Weights of a small transformer language model.
Size: 8 layers, MLP 512 GeGLU, 4.8M parameters.
Architecture: RMSNorm before each block, rotary positions.
Each number is 128 + 24 x the weight over its row's rms, rounded and kept within 0 to 255. Layers, rows and columns count from 0. Numbers have three digits each. The size before them is the row's rms in percent of the matrix's.

# layer 4 attention value, 192x192, rms 0.146, rows 28-95, columns 96-143
106:127139076135099137113168110088181124136140136073180115170115094139127084113202163151144153104126094170139115135136163129102134140126140140052129
111:136144172140135165162141140161133136132145109162101176150082128171141117114111086101172113157160115124146136124126171132130121120111149170137159
111:173117156089125142105129060169119105145125147075152107182160143107138113149164161122105132108134113119164123121147150154136197167153150144146153
107:123131046119149128120149106120143149108151140117132166105103142140140115115146133142117110144080085133150111139102072096111144187127116131058145
088:107108121133095119157148122138170142162146135152158163142166134142166134118154068131163080182126109141147125110150150095083100132112121162096167
091:142128166161140118092117118118149142170090122135129154097149129107101166164114098097098143140119136127186150129120116132167098134146110108163095
095:115106115107105115121137075103121142130146115143122140151134138131136103124090110076120129080164117110147097139111097177105162156152129120134127
088:095129104148138094141117126101132155161152090109100104092135139163142172120122132122152166137120104128121134147125124099120141164118107095118173
082:106149162158139109110147143142141136119138169186127150152094053117116115120109109128096097120133125153137071111125161117112110121163128098122133
087:120134104131101131135160149108126076152158171128134130127085137117119150094128126122193115118078109076094102153127164148115146153118111125129135
086:137099089133098116066141183145095102128127166106136140100128129140141148118140156130116154126122136158143130118111108160082160109115110114136131
091:103085089082145110136103108107157109126132100123109102118129135137153152166129154114167078121162116096116115161126137111133124149182114136132115
083:078167118115113107102121140128179104141118149126103114155119117177109151109108162136178095124122116152122123144135153127100120129114138149104109
094:110133116158156116091145117119096144158165137185109182110104105123120097143138095118116179118133132125174109131094145115115134138150160124137112
085:142127158133150146130106162156150174133146118132148149084115122164095140101117138116124121135084109174111124108097135100119117122202121090126127
080:123136131112126173136123105107112126126098163107144167141122119132119128158128135150105117114076140166132094119097088081119152126125111118136152
083:117149167124164116093112125131159144144150114111151116145140122157108126153089091139141110162175119118111149151178141122168119168112142139150100
088:135130109096163106154128148129106102084182126189156117147107122105127116149141093128143121132092120096138150163134116127143174144125113154093160
089:105127156093151101135089148135104108106149105147147132136132136107089089125147130119137108088171141161147175115151171121148137147161096123124125
095:161099122160132167128124139156119149102096122123133132162106130085122156111110123115136122147147137147123124134131152104155132151138113089128118
081:100093134124117144080106166094136134166153105112102141107097139154065093111136091098117166111150133107128126090114118124104094167150115142148125
087:109111142120104113155090151083164128095119161109130152111133121107068136062097106153126132147127155145142131157131134125101129132105139112136111
088:141147145089123127124134150136180103144130143119094086131165142160115128101090127144119149129123079112155131150129108160107170107100151141073069
080:153132070128151137144159164141175108140123130113171185151163124136115102130139118119148167099142145082118067149148154130108132139142087175127158
094:143096102140133159157136099106125137087122128133095127187133144185128099104145122164176120137093120157103142137126155113127075126127114106139160
091:084146127107131135120116152105158096122102156135150139116186099087146153144116148113101106097187129125104107142154104106144094105135117102119081
081:096157131131122109116124102094154124126157111087144102142153083153084145123155169183149107132134135139086135129127117181092151181106137146112129
088:114131104113120155147162110136185138133142098121096110123100123143158172141126176112156180131126129146088100072120113141142084136073127136103125
081:164092104118178080122167129148159082130087174169143110120096134149098097116169132096135113122126130142098125139163109123123118126154154165104145
089:110108130104142138120089142150137148123137148072136128111114135114129119140166141092111134108146107131149117147129091144127135158153143095146095
090:066164115094092122110099185092106130147136130170145096154123111120124126105143089117120117105131164138119172145144159151120122125176156095108103
083:114077142122102137102149144151130117119137122117113113106129146120142102118103090128138097152144162117135123088126100111132078161092103133170116
083:126111130124176158178100118138137112121087198137134139104132159194116138134114113119087117142113165177131141098135100120174152134102112127120138
079:133129097128183144160157145117145135106168087150148153131156107157136128132110104165141126114127094140149154112074138125125120129152155095150143
079:155112148132104141169095105119145113138128119100094168110133151135137095152085128144153108100108106131097181161147113155138099101086145112162121
085:150130113128074139117087088079126123136141117122134099144165088100157139132126113125139153162128082105118130128135150134117130113110149160118151
085:178149146149126134146143146184112122142105153132092170123131087138144111137140133118115115107128126091112170124089120083127146109126144143092135
085:142110132120134120161130081101126153092156095144154110072157166129140126151089143166133092130150136101161132113114161114146150114134112104117141
083:103126148150147129134146195123123084097118138131129123149123099131131085161168146116130123090114128141090131148151124136147111123120135127144133
076:145138114117119136120115114136106115113135116162133147138174122141105119130094130153116112131141132126176133139126158106127149104169092140182148
082:172160146106174104080090180110088165106105100147159078134152122133118139100105161154137123168098129146122115090148116126108139148150149091151137
089:137062134143129119099126097127118139109079128172138111125145110185097129154120096078143105167148167165120125149148116136175145117096113142123118
079:174185134094174134125095122082097125111116116080144132139158112082134082110134135170136124158103095129114111109166162079110134113121163141092105
087:101140104134130131139140161089116134154131122089139144139142121109158117144091139160132146132102133139143158137084158138133132114114123135088135
086:170150113109128153111106136167134147155122174157123097154139145125119143125080180113132118141078102117145054112098115144141153143141150144130153
089:172114136143170135136141128147135088105104134097130128108170111165094116102134094085125158131138126122096107101120080126143148139143126102139110
086:152127144129121148095162127118161156088154122106119133115102148146138088105130119142124139101117121131104148117103115146130134152107132120126172
086:137126134125138125123114106191130145135128146119132167135130141141136134156141114142121109136135127141143155113145075159093112109131140155164129
081:125140174176117148116130094168107133091126112141117162096117135148117115093158131125092112117135131145117170110156150114114127129124126092091114
085:127082138146119109141115079141148107157109130132152125106101147141130113152135125132118168182130167164142111151122140166152104137096111115115126
087:120133103132111103146126137133104133128121129154123166127133110157116122146151120112171122160119149087147170133129131128145135119159119115124097
089:130140123135137136129139130102104147147113121072158079114130094109148101122172101173107133111142144130099124126149120106104090139127122121160121
080:123116134118156107118121161115117148147140149107130155136133136128125140132126130078127159126115117114137144117092142125107101138108091136096129
087:136112146120137152102119145122103133096100124106090106116167123120085152160139160121151067112098121109140144120109124146132160122145176097189102
080:171116168152133135163117074124095119092152189126137113165108123135114097108119121115057124090123135129122112097149125130105119158127129128092127
078:124076166099112138135136104113118123156114122164086130132134145116116154141127184113092122158172116106168157065150177121157139112130099127147135
077:129119113139151142117135145134097142118150134084106154116117109128182131093138141139179188110093120137128107156117118129115136141112117087131120
087:114161165117159122132100125086132088129116178079172101172142132103137132094119128134106121170058087151138155122156099121141130209112160117067147
087:104174126127180118137164101105127105103123153093132168122121129100150099110101160167119166117082130147122156116119142108158113134134116134082138
087:099178150111125101115142117117100109123123134099121137138135136148138163103091127115130183121116123111148098126130137077117161120176111137120076
085:145122099129081152129133122173156152151128112162098095124165120157095131154130117115140114166132152142131109135122114150117167189143103128100121
086:141140144122133129093097149125100137092148122133130114109145132150098183120131140130146142176098120122079127116148116135083109116141138109143108
086:148115080127129122169092152139108132161103161108150130134088133111088111122178101132103147105148123098186113155156112141105143133155110107119155
074:142101104125143118080092171088117092162118121143150094182142115137113113192149140114117134106067128155106096114141143131093099150123118146133147
085:134170134167114126128125138104153132088146098137105130149124130089107136139086093128138121215185112144148111131122154094114126114133138119128140
091:088158116124119141138145126119143085115087139143113119128092145148132126161126125146072140144152186135123146088127096156149087126164109122119144
078:149105123128159129142109122150131126125121114134143139147141146145121174158122161156114129094070125128078107107106189179153125085126142123163083
077:117131141103128103134114126126141152122084162119113099129125134104145105137123091151135125112159125132092105116185139160117086164105206123140096
# layer 4 attention output (transposed), 192x192, rms 0.273, rows 28-95, columns 96-143
096:139124130127098161156175119113127124114157135097121136106140082108175094111181106164156146147093118136140137153123150106147152121100116134077126
093:113138162138094150131100138176117160147190142150101193116125068140126072135145115123163100128142080149122119120146117142122136128111141152160136
096:191163159095131149109185118176124106141139124141171138138150095121156114108134165085103124133157126106131152132172152118144174143140145146110134
092:103101069094131141109132132120124151104147137060131133097135117148125122146157115165130117156097116115162120122119133127123094187113144132100135
099:170155143118138110137150124090146173074122098165084093078125117133079137114097098089136152143115108111090178133133116156141147161168134160150117
104:132121093116151110172111191136134153095145093111104123120106148130091117103127117168147099149184122133133094132148142135108135108104141149126150
101:137163093137120151140139166170142123146098136101164121110146100165148144117145103127123163152139127133089143097112147102151113140127167147119113
100:073122179130170157146121124114107143106148156122175167143125114159132091103122107149118140136152131148157144120124104122134165123150159121111111
095:129094130121109114108121152148085141166131118099107097106189133145121123191149137142129111124125136130126144131148094156145099112098156184172165
101:128125169110121122103087131142107095122128097121124164166137104127117115145137138126102140134128127140135127139099129113140142139118121094119130
094:131119151135129112180118091126136166155146162113152124135068106151109128122137128131122110143132119093144155194116143102154118149156106125118151
098:112147136153130144132182115106105141139134124183140131110123147090093095107146089148100118134120170140098196079116161130120153114099131129142150
093:115080067163119138101149114110111139126127093127120091127122123126127148122089081113132178125143168120130126118103142124126122100152129107112132
098:110120140133119139112128155121161127092099139117147110106149123184145140086095202135150120122129104084134115119138116130125105140089152139141140
100:108124117128144097111125115106112131115103169101081114119141175124188125098145131157156124111136116113147124113163147090106141105162155144134065
096:184096147084136086116108166128141143139138130151127074133101139137133109137124150128113142132136094116114191093158155178117139140105134137136115
090:065086092141106125146138162110095146102094135122120090116171133136148150116146111150109151108104107143151136102077083140118135126132148129119194
100:151119110149129158125114104106141108150100156097112115110159123154099177089140118143106150124147131145145177138101150142103123155124118098117092
100:164116083127121109111165164130156125132193154110101081100138119167148119126152137106146105134100154113089100085124175118119105077133137135103147
100:090110144121113129167154136129160102124108149144110154118104136106090079166158109112131100127118146133145151142114151150133092116139079126179107
094:160110171129122106134116112120120135088125103124144116137103119133164162147120183146111112153098137149138116117094157142140111128138116052147117
101:129111105152116128087150118152104136106129139145120122158141131162146136152145133103174164144113122136101163154126116099175126147159106131112153
104:105144087115179156134123092167097164112086144164172161126090117123148131163136097124110074123138113116128119155149144156097136126150111109122127
090:143089121141111167108108122103111160093171152153126121133119123107104125140115145122119054142136113122125173118097132138137159137128110101155105
100:116155096091156140095141142138164136153156133150131156111142092106180090105113133103077150092123123095134106095161153140106095132139152138123106
103:163107140163120100099110134151122157125115101135121092161126198116109150159133115108154123137141131125117098089150116155080111132155107135121158
097:159105126112149120124128134155144137124123097157119168123139113115143106092124109066104107145138119140116096099117122080156145146120171139118130
102:135107163141132140134112127142103146163161168125164144099115145114131103101116086130083140130164131178149145173127132130154138117133151079144139
086:146150142119101149113126104133091151146197107130151099118143147100139133102154117134089150105127125105101083156122119154142121152112113113172120
105:180148090127099104157123153138145132139111103143153116148119141148097145112100125130114135092152124115102136111128123140136100112132107130134079
094:113081110132132119098143130147132129128122106131119111116125117138124194155124109094208190153131153145150088143134085120093123138126170148145143
097:130150136136140118126169149149149142160114124126092132095134125088101131099135134148091121105072084154186127130144163149127131140124157119062152
100:134164139153136078149144094087131167136128109124141137152153117096126115154146115170119160130180118161163109118126107156127140153146115130136143
095:112147123139103192103093155112136117131090147163113122099126120122140123114131133152138127154129115092106112153155166125121159150066151120116100
092:114116094088137169159124175149111117157088109134153105175107086130106123143133149106112129143092153112144116131116165142112158175128126118148152
099:119124111158131104143117160191175135117129153146095175139104132131105122100146109133124127178142143106156135154168113117112105083158119147135112
101:089171095150178112151129116093167152136117148097143105102154139155098121145065115121146110178151157172142113145122157103150109139128137129174119
099:133141115126105142113112139141156098198103151130117130186131121136123132096133136110125157130123155118089084110120112116103102137073132093151106
105:173107120130148109122151053127134127132131150109140144110150122114121160095083162168131142137106147126158142105142135092136151118135127114106117
097:114122130131127110158152161112150176113139166106136119143096146119147116099157176127088108143137114101102131114135133115137099150081143131110119
095:106098106132114141171121088110140117149131159121128197137157118115124110155125098128116114082136123129152112132105100146112111115080149135110125
098:113138108101134132108110163132143145154120167136113147121138122089136142135109124178101098111110093108161132128125113122076112103152142122121143
093:103099111149105084151153109122141120123143161133100163095129138178125154129111139107121123080146148128138132156081091152138144138117115092189136
103:126081109150157163106120115148135103103117157117083089117101108152113167128169113107156185133125169131122101150107106129136131138127113119098143
103:103124160144161116121153113104166132094133128128119157088121146133161123121159089126126136134148160125127156152112172117095092062122099121102109
100:122105149127097130141104114107112164116149125158126154165101105137101111116123180152116119169118085123156123140137170160138107146101136147131144
095:088116088122108091132107122128089108156105183157144158156179097121134143121140148128158089105131154098155088125128098116122135100136150134135133
107:098156121131134129118129143148136120100091123129120143130108053097126116083112130115135138137099132110125140183094138121144103144115108120098109
102:149147108087160131149120168124135094147131113132115128135127093146145127158092118131151123131143141105106112157095141127118117149112121107140131
102:122133141164097173080154126127111133094143108147124147142158070096136134107124134129111115072121164124103150108142144121096161121128179132164145
098:129161134112125141151116140147136146150138123115134107130118178099172138109096132121115101113154151157138138128114100115126161150132108156127143
101:133136150144132127136119113131130105081108117151140152173122187115089181135054119078141091135127083156141123138098119155159184132134102115126141
100:096133145130110126154117113143123169103123132100094106153133114161135126125139141163119128137121184138138124130107081146164145133167122115130144
107:156115100147118105130135098140143145161122160118152146108116139118155097132111114145118158168141090157172139152143090110103110105137107183072164
097:091122102124133154121140155118169134149160131131122135104140179138146143138108164134156158156116162099130127122117127124185104113123139093128144
092:125126109151140154113123123150130171132180169090171107094126122175151135110160094151173110134100148157144102170119123131153128103130162120118101
095:161135130108116104071115121107128139140110115155160125125113149088092156109133159104132100150165136122124128116109093123120118166148143126134081
110:149081118160149126120127115117130176102171104168140153114123128152076142165131127134155116095181148122091110129112137135116127065141114142150114
098:122131100139102130134067155158167122123159094141158098146138084153109145120131125080129107123151147093073142145085126154139109141132153111145166
104:158135108156142175112140107128139111140151093137157105132085122116125094162134110135113106099146163116119143116092165157121103089121106115145143
100:090136173101169112116118151115130117140127117135101168102106135127158161123110128145128133105142092106135123103155124119139129114142148134130135
106:097132089111134125121110153158118164186105151138130166164121118087181110150122089118135114138170115149160141158076109127136140115131109101143150
103:077107130156161151123130135144142132126102086130133146126166112117119123126114133126129115181149077131087162115131135144126149127134151137141140
089:089111132139124133136136080121144167123152137134137138112113152116113134056126107178073157136166165116139131136114144141141170139097187078126113
100:103080138080161154157125128133109124175099149120139131113119125133152138144120132133137130080117174092112147171122155117141124142120169127125104
108:157094175111138148149130150152124151142148095119091106093195155156140114111136142101180089094074095134143135161150158106111110130134207147127140
101:122138122112145137116141120128089109155136123104151151114148131099125144131125144140136137177165157155236131126144124118113152157139110123125143
104:124113157114126143129127113131144102136134125111157163121100127134125154153122147128138129134105096113174119145098150168157156083169066087115109
# layer 4 attention query, 192x192, rms 0.122, rows 32-104, columns 96-143
079:134118137105105122141141091148163135133104131171138165160106083165060154117130131154132137168134092129112136111129145104130086182164078124134175
079:112148135085171123124104154134147096147078119139102134134109157110176122149127106104161143152104091163149115109153093130112164158134171163149128
089:151111162103119125137136109154122150094143131201108124133138164185158141111129157102159130124132104145101149134077177128148154166116120135144106
087:134109136149087162087079147101104151118146133083156128149121120151118141123132179173116139090136152119137109093127103133102124100139149114125108
090:114166125119110123132136103115156114119082112120175105140101101102085132119117147162140133132151100127106135137134135119147096117100139095119147
097:111130153114125149111130172104126140124156100101140108107126132079160122139102124135148145180132150105120108124131134106118106124126125125134116
090:131117107141087113182146089156155111102087146162145177141129112126110090086136145169114120120139083131101131150155137122161123128082135110140140
099:129113130089113133122162143089181122106125135131118121140125151077159125102068128137138145168146103113116172101157136133153153160079137123113145
090:114088151125114154130159088132118097136151153084166145132160116072087169132158124143160114135105136146122144203131128135104087124117146126139143
098:158159141148113106156149149093116133140099138146165135151117075165063093122150121157119080050124128128153145153147114118168161129148132116121134
101:122105122122093117135149091135114101145092146106152153164143123136106127135147103138094103077149156155154135135112051145133152125082148119115149
103:138123127113094117155093164127127095160117113155104155112142096103141114141143137149095141144081147109097121150124114116104135106132101140137133
109:111162144131155160136086096149113142136127114130151174140140140110182164123114148142129130130132111126158123095152111126145161086120082133134110
103:114119153115132150137140092140123167144113101155109096124166179120141146116122089135142158132156085142137167086131070079118124172139162095102121
097:108132118134142113105142129128140125147104105124086125099114099195152140122120129168150155140092099094099119084100106163167106108116108163102144
096:089106113110109128088149123107163138107135120124076093105135155100118137132156123097147160135082120110073139083092116150108088126139165150146100
105:156078122104158135099084119141080138137108143111175121147110109123124146165163156130126156145125138117152117166108067144120136141155111087149104
103:138114104140134119095104178124130125165162119106144112144121133114092128112160084115158106096151117138143125132143106090098097118152145146174137
107:153133162126112151130143140091123114118099139166124126144118147129155161160117121137172083196124140120130132106098130123111120128165172126157106
102:131170113144096114126125101110103163105138117101100166149119141139139126053114156146117113115124130103091092096133117107112128159095160135139103
107:153153132091099121117112107165183105154103125164137129141111128113131139142140142126140126096125106104118106102125159120112153174079160161140142
112:113161158114160140130138092131131116161168098070141159137089141080150130131126131125151127092155138107135102162136099151142138150131128131134160
107:092114097156153120132129167135126109132133113097127128136148083125133146092110090150153102109113148140125164113119105099130136173102163158149063
106:112157150149086103130164147130135114112129139139126115138125133066146159113104128139121142139168105146128159123123143168153104135127126159144158
105:113098121133139175126108135130118134153095120122131135148179136116155128156161104132111147121137059146117141126122135152121119130161130189112121
110:139099105091100099101137119128127121129130120137119104124124156133105141126115164101091141146164141125123145145118129116155146204115132127135155
106:129198116111152099101147145107115131083099165107147107116131148115141134137131119118150115087103105089139082104156114136118166099109152147145141
106:116113125126103090142098145137160106134132099154102121095119142128086155126179138123112129086113136125151140103125123155142124149148129138093159
107:100128116144138164136113140133126149129121141126143141110128135119130120098140118108115151163121157162132150139081144175130127117091177138149175
106:160144134151092106162082106120158126166110118121103135137165117148164118101118102110106120116116172153145142118121127109113105120117094111173156
099:102120201166152164118119098159122081115116119156126120123129128141141144140138152128160173135158107163144098139104161150125116160175151117141099
109:141187156105131112120123097155125134160145139130132132114108143120185122111160105105093146152158096146060129141153128126127164098123162119122067
102:142148151135092140162145109145127129095084102137122095140127124118112173152160078116120104096162124125104147128155108179106140126104106117144097
119:109108107101108143105088128097138124132145115095141133167167196110169143133148095135110115127109114146141148139151076136113160102121139134128087
114:154117154160111118114130163131140130132129172132101126145094095155079120137121096162148127120109170151108126105138150120132135134159132144113174
092:188132126170123100136143124126131137130106161134120107145141157143080189108130150120143089121166104092115089112124156141133099126141140136114097
088:122116095123124107166147131109149139138158113115176121115136152078115127077112148112087112135136044114114133180118119123150150128141119097150098
102:098149139122135144159155132106178094154116089083140165095111102082161122117104137164089165149135151130150145168113103142129133146135123161145126
090:137126107081146127135131113153109082154135143089138120093115114078132089098106151141129121138106116155132109142154137120123119168114137138151141
099:145120095076097156146101155140162135107113097126124118103157199132178132123125163152142090111126107116115174096148108109112059120161132126115099
092:075131133124132141138133110127170101112128126123111130120106139090104130073094148157093148138151139121140143097114138135118115147124088152126117
088:088133120130171116096141116129137176144131155104116145115145152155158176133099125137123135122118089151119160150081110158116127131169117153130132
086:111120115095110144143141114156126123147129140144175144149109125116172141145126136100125148110118117086156156106141112173095148140140150133126119
098:131157081174141111135148174088103132104134118160093109127135143171111130097110113142133128124123126166122155134136158131121148105081084094126144
107:097119145123157131118134114102130145158133128155120140088125130082148091112193112194112118095117099124100165098159137136120138146124126157108120
091:172142095165166142084108140114116146114124133111150104151133137175109150116084114097142125119142143148089142139120137120116131122114113122133097
109:152111103093099089161084133119130091112149128130090117131133148107095128159161139095153117139157121140120118143126132123102112106140055118180135
093:121138116116182108070127080129163171165151138171152116095142083089133098126144115167123123146150114141154142128130138110100136102125171163103116
108:112128126159157208146118153141109130134138147089119124147132116211153110095155123111110115115128129152083106109147150143140121123101139132110103
099:139106160129114104138153097074127117131167133142146129114133127140087129114113134166115101110119132094102110102135170138125101143115177152169088
098:110101115138171141134117112144158091143109066159121124162152146117136136104111150117135143093146152128109125138125169098140113155137113138170097
103:085109156121138133131137161143085100148146122130086100148100171188141144122130101138142135139125119132117122130131167137155134178153132121139132
093:133149129133114141139127117140151143108105101150129092114109126073162142107132122132135139104123168137104127136145150171159145152157154118130148
097:106124174097127124134128126141129107119123153128172133114095071188058146120107135106157162148130140146121149116104129136152149128131089125138129
099:146121088161149103136120096134112118144102115099112099132123109152123081113144122127144140132098181120123139160143080169096123146137098133117179
101:158123139141113148137139134131127100123118115123141114106147155098091164080085162122109140118118114096132175129148152111092137113129139144132099
093:111129145114113122162090168109115117140151163109121112155169099154116113126166130117119138114092154173136124155115119139139139135126142176139120
099:106133074140128142116127121135097119121110137125154129101180075121100158131152139159118159145143148157128112114123125138134169133092138140156082
102:113142164133144128076150190125131120117100094121152111129118113120125115118131169111098118183150099158165130113101141177124115113143114113132119
098:105094174128095113122116123142132143184104165116130150109108134121140119110160116186125149096098115133123121140132098128131161107183092149144103
096:115140085181133147140135172079137163087140134099125120098127115105141118069138109167158144171146175129133172120123066150157118138113102097163126
102:116114081141104159120136170136142104127156098140105139145129137123130126108114105102127117136098090156124120128132127130134106116141144136129121
103:130086084133115143147118087122118088112127137113099175163154122137148127080102151109127100137145134144079163137099120134149087120168105074093127
098:120131169151121097165131155155132109171065118113129139145135156140140100127132139131127133158134136126117095111116104110116149128129127093155122
064:125129140106123135111122115104145135103129090127111127126125145158158140118085080148137154158158125147161108131122114159095098143097139144094128
093:133138099121114127118118118115106140118128140081167141145130147178151115072145135170130136147097122149128121121121144144154130155159067124132106
084:131111153112096093171133109130115143139093107147128108133073118117082091146111131114156101131123163087089113133128161121112110145156095102128129
081:128155138129145132145099067164134099124145097128097104113119108116135142181094138113147179135132150145128091135139174082112114140135130116118082
087:142160127142148094146077101158125098165154114142108088115140141106137148110122133145107093107111120142177135136154091108120097106145131118143106
074:151126094108085127109158143101105152125144131115140159102143127110095117137102133148158149071131123118118095138155132136117108156149174105110126
086:109078126088142175117093150115116136097114171143169143111131148128131083139207144112141118134162160138128104124125113140133168140133130149107164
076:131153112092126135138111121124151144105120117133150120142139144139076132115126132135127142181146122127147140161092129115145121146192135122101128
093:131106095118151112168159135131110106146149176091163147116141154144141104160161149124091120131115113183144113166084112153149118128145125151135139
# layer 4 attention key, 192x192, rms 0.128, rows 32-104, columns 96-143
074:112142158128123134126131159134152142087107147114089121131102067132133177149110101136105078094109150122175124117136149131165117147111154157130084
075:127119111145077159147102121119135133179103125140147102129139127135093158139132119098139124110101087108118143121141141144120109140115137144124136
085:154116108084132109127097106120143139152160185140148072142129124138137092136114106084126174124073109101089145133127148163147141129140146190132104
074:101081172110093102130133123135124129119145132124147137137143125143107082095173146139159130150159162096179104121112115153146134154141128128144163
092:092185122165151146150116131118121141124111088134133128120101143116170130151143173115152165099133131122161132085157109120143124104123132119142134
094:074080129149185137148102123185101125113090103118124132170138149118113183130144108109129125119127134153154132105155120142122138123099085085119131
092:118140166149167084092102132153131121124130123149150134143107126180177109151103091112098125161112156115135156125144113200159132106154089163112106
091:152139111164113117123090117135140072088158115144157099140134126146115129135156126148119141137108121130155139132130153116108138192071162139100137
101:121123116195158134138136148135114144153125117129133178101095148107144125147128102145114110121136145118181139122128140150154118120165063108168125
095:142110163132150115140142128133128140128119114119163155155113151131152126166118166103127145118175174128160134106157094135160111112141099128094112
107:099115111134143108142132116128154109109132136107136115153133133126126145078176139113113127133140095147088120138106151100134136110098124127122185
112:131132146087121147110155103135148149126130133152087132116123168118149128101101164208132097127122120119167123097143121104092144074143164144141144
114:125124128132122095134138132176117153107134171130122129159159119152143117144136155125089154146141124055104131135162091141177114123157132167115141
116:147121103168170125128112141144143131094094131125104173112102143160109141134117161142126127143118169124114116148100160130138117099109113077154144
121:091122120134133098110136128121161158125102149131147108109128106083142109115155138132161110146109093106148116108178148133075139089087168193133180
101:132163149161114129131133143097112074112091121151129137105142142126155164153089140121098165147133128156198127154142079106164130119208087104141122
103:137149132158118150092165179129132128129135130118130153151132087117117162135150087092135112106107056134131099128135145147121157162159132142167129
102:127147133116172125134132176119113155148189140169078123121113109114156132135167096123110101138131136111114119133156130111124127146113138156173117
099:075130104138143146091124133173103160132160195174112141144094114130103132134134117119127144175120128121111127126116083149108109184092120157135138
104:117166130145112121175143163109130135136127122155123100135138118115101129089136109135159107083132168107115111140169151133090154143124135131143085
111:171128133093111140100125177150135110098119131119144129128147138139080132145110159137132119106141109125082154124118172113148117165131160142140149
108:153085119094160142180122119150130160120124094163135132140113106116165090156168153144122147137109135150112114059122125094149114134133108123101130
106:127134130140126203159139145139100129135095140153114162130105150115132135123147134145132133137141136115171104124128132135091090094146111118128101
108:088118164108104107085104106104160138096132125122137103118131125114080181136131148166144170137157140160165162104116098157112149113146130140118090
104:143113138174127129117133137176110109151142138129159135162144143132106133120142142116146153149150116154135124117105123109147125180125098102135147
109:157121119117088114105136136102101103140123096132103114168126092127083131136119140101118106086138144168155118065100155134108120136120130131081165
101:122143124131157144151190095125105162097117105162131086135140117135164165132125170119130114114149074115141154142110098157153157092168088136112121
106:128101143123072132151100123119134117127115126092087150178148115150138121114143152116142113111141174178152161144115135132097142112113109144108208
105:140171106163125129138145145137123101121150105137126104130079128100115155077119171104104123149109107147133088120167099106116148110131146131100131
100:106162152108086100111109148156132098170147107162100131120117172109135119130145098175135128151139127081163159121120107112111152103136118086100054
100:096090127127127129086124170163121110135161110125156159105097158110118124119139118142107147153122111130117127134136094155155114120167075129171124
102:159122126129129120128129174109070131157120171132110147132087142118093131185136133140083138140120145159148143198131113098074104143152113159133115
090:129110128129109140144131101107171100148155174169104100123099128152132131138132137105118123148116133121079137151066165149200126136106126152124131
097:143153123154140125161108142133131100124152138147158128093164127099132132120130135131138136110118070113154160161116171106100100121132131092112121
096:096131098102118143129121135113136117134120083109129143158101163164174126138104157164105135092131121095108116104122121144147125161134143142143119
091:130141113125158114122141144140128142125084165094138137165111127161152138123101098099132101113127129137114133148136125140125121114137125152065114
088:148128162101198111118153123140101138118134159135137119137111119133138147145115126142155113145131147141121129092117145140119109166132156114129157
103:119087133147091160133169136111146131129124126168130152096165082160112149135123105145128133144114112130165124120075107132146150124125125089171155
085:091148148108105133162124113152122123143149139142144140105089123140128146120113138090133111107167096132115154135097131116137135105110104137164128
095:134164134115175096143071168138137094110097129112156100082140117112123144121146137119112120110149138167102131135120185134103141127088150102096134
106:123117142125085159194124158132119146179088112128124149106121135101143089140102087131080143178120132139120112086137144130101133155092118116167137
092:152111171162127101128123083150117127115096171070182099124156144115149117135128105125130146128132141159132115197121113113213120112164097110116071
091:116135119127119139105164140190090119098114133114151147114116103157154114147132121105155070140182157122092129155119134107126154200135124125123138
091:136122137152120105107130096092124151093176124157121110132131162115133132107109123148154149114123158155152148129134138096161170138099118149111136
098:113116159132171135149104157087125108120172144095109159140153135095153109134146122167119138127119145128120140146107128069125137197094136102103112
095:111107112137132147088150112146149144119092099077103123128120120124098115121144103128100081152095139152117127126125102126170142163091134094140128
102:147133107067118089073085146170156144153139139091153115107115108149092151105101121088144139134128132097082090161150108170156131056131101119128121
092:111167120146145121156172147142123167132151135098107095115150098141107117123167107145136116143096115126123150070143143133139120119098138181171179
097:127166164153140119114060133148152152131132109101138140078154133085170105118102148155166130160129091092138098147135095123123119137111168099105099
100:122156135116079112084163132132108123120125117135116122113121119116092115107143146138131081109126099134092111151128096152097120090109127128105105
099:123118148139188117132130083145128128185134137129152120107123140110107120099179111112095156114157158156142163138115125116168153110162125147124122
084:109073095129156112145115162154157129150085164117142082118113129140189124123140129146156129123156198117124184148145116172151165141133083125137173
094:089151147142109139135121158178120124120110117121162164124133139108122123154189157133132128155094134189141146164151120120148125138180128127127166
095:099163113115061166152126120150127131119125107155117161146070094160115123118140138104140117138134158125147122102109111121119110143188111123146123
094:111098167140156120158122142141160128106107136103139106147120147124153150127149131105168114157159113162160158141101111147126124118160160158139135
096:159138158126139148138113137126149132139115112141132109097105102105153206099118121137093115152144144132130120135112140157150160123121148109157092
091:135087090126052151122156150186141135159149127117154091149128127171108094097140099147111142113122143147137118137106113102109113135121138156109144
093:118085150129144150153138074127129155115151181096160123139131130118103124108121135121105103105171134103131114151115150118147094151141145124129136
099:111126170147135147118130089078127116113153111110138096146170163139129148110099137191151125142134138121109148097085165116127142130145142086149081
095:115087122160109124106099116151095093143110101153096138116182142114082090103108141150136139085168132145124105135119127155101133128123109123138139
086:121115121152122111096140102112117093106112110123106095138141120128150136067135096126136146166128138147175138142096114140132141127117164140174142
101:115180148126156193132130115132112122112131134123166144108176074122210106149115140107125115148093075121122120145153182135127166105126155119153129
098:113120178143150151105090147148136159101125139156106148127133139110158132122141158119124129138187150148143154110147117080144112100112137132115149
098:106145144135120145134138185125107099118135111114133154097136150139142132141072094118109125075089114158131121114115069117112161177166129118121122
069:142117155105082119129134131132157119133143158159126145118079103100106125150080122078150136133169140122092119128141132162157131151130157110134130
059:087132122135123123147143113135151122164161111090110101109152170121140130129134164142119133107121156126133130175106169140078137143158136140155156
078:127162112136136137164115194140155136140169097119111116139148137100083146135199115142111085085134143134107162128112085150108198130134127158135131
076:190139142135097128115123153121151135125080111140154165129101096109097082155122109097103092099138089128130115127120128132124146149120122124116137
081:143118110091145164120108178095109129143172100140112155140152083099124146173119129082175198124109142115158124073117135111146131140127137115098133
093:129159134118133099152113123138141137146103111115130122147085126157103131146186110140100092119131127122132163122132142127137168141125163132107068
089:099133161198115120127130120194067125147106144078164113152128133142125143116135112148100119115134124148120152125110111125101105122090081125104134
082:124123094156142170134130173115110139152149109124177130088107125160105137163120112147118145072121115123143094120185115146117155093132170105139126
089:107160148135106131143091093149112100087126104127088157140108121106131148100126153116103120147127171135107106120142129121116150103134090119110130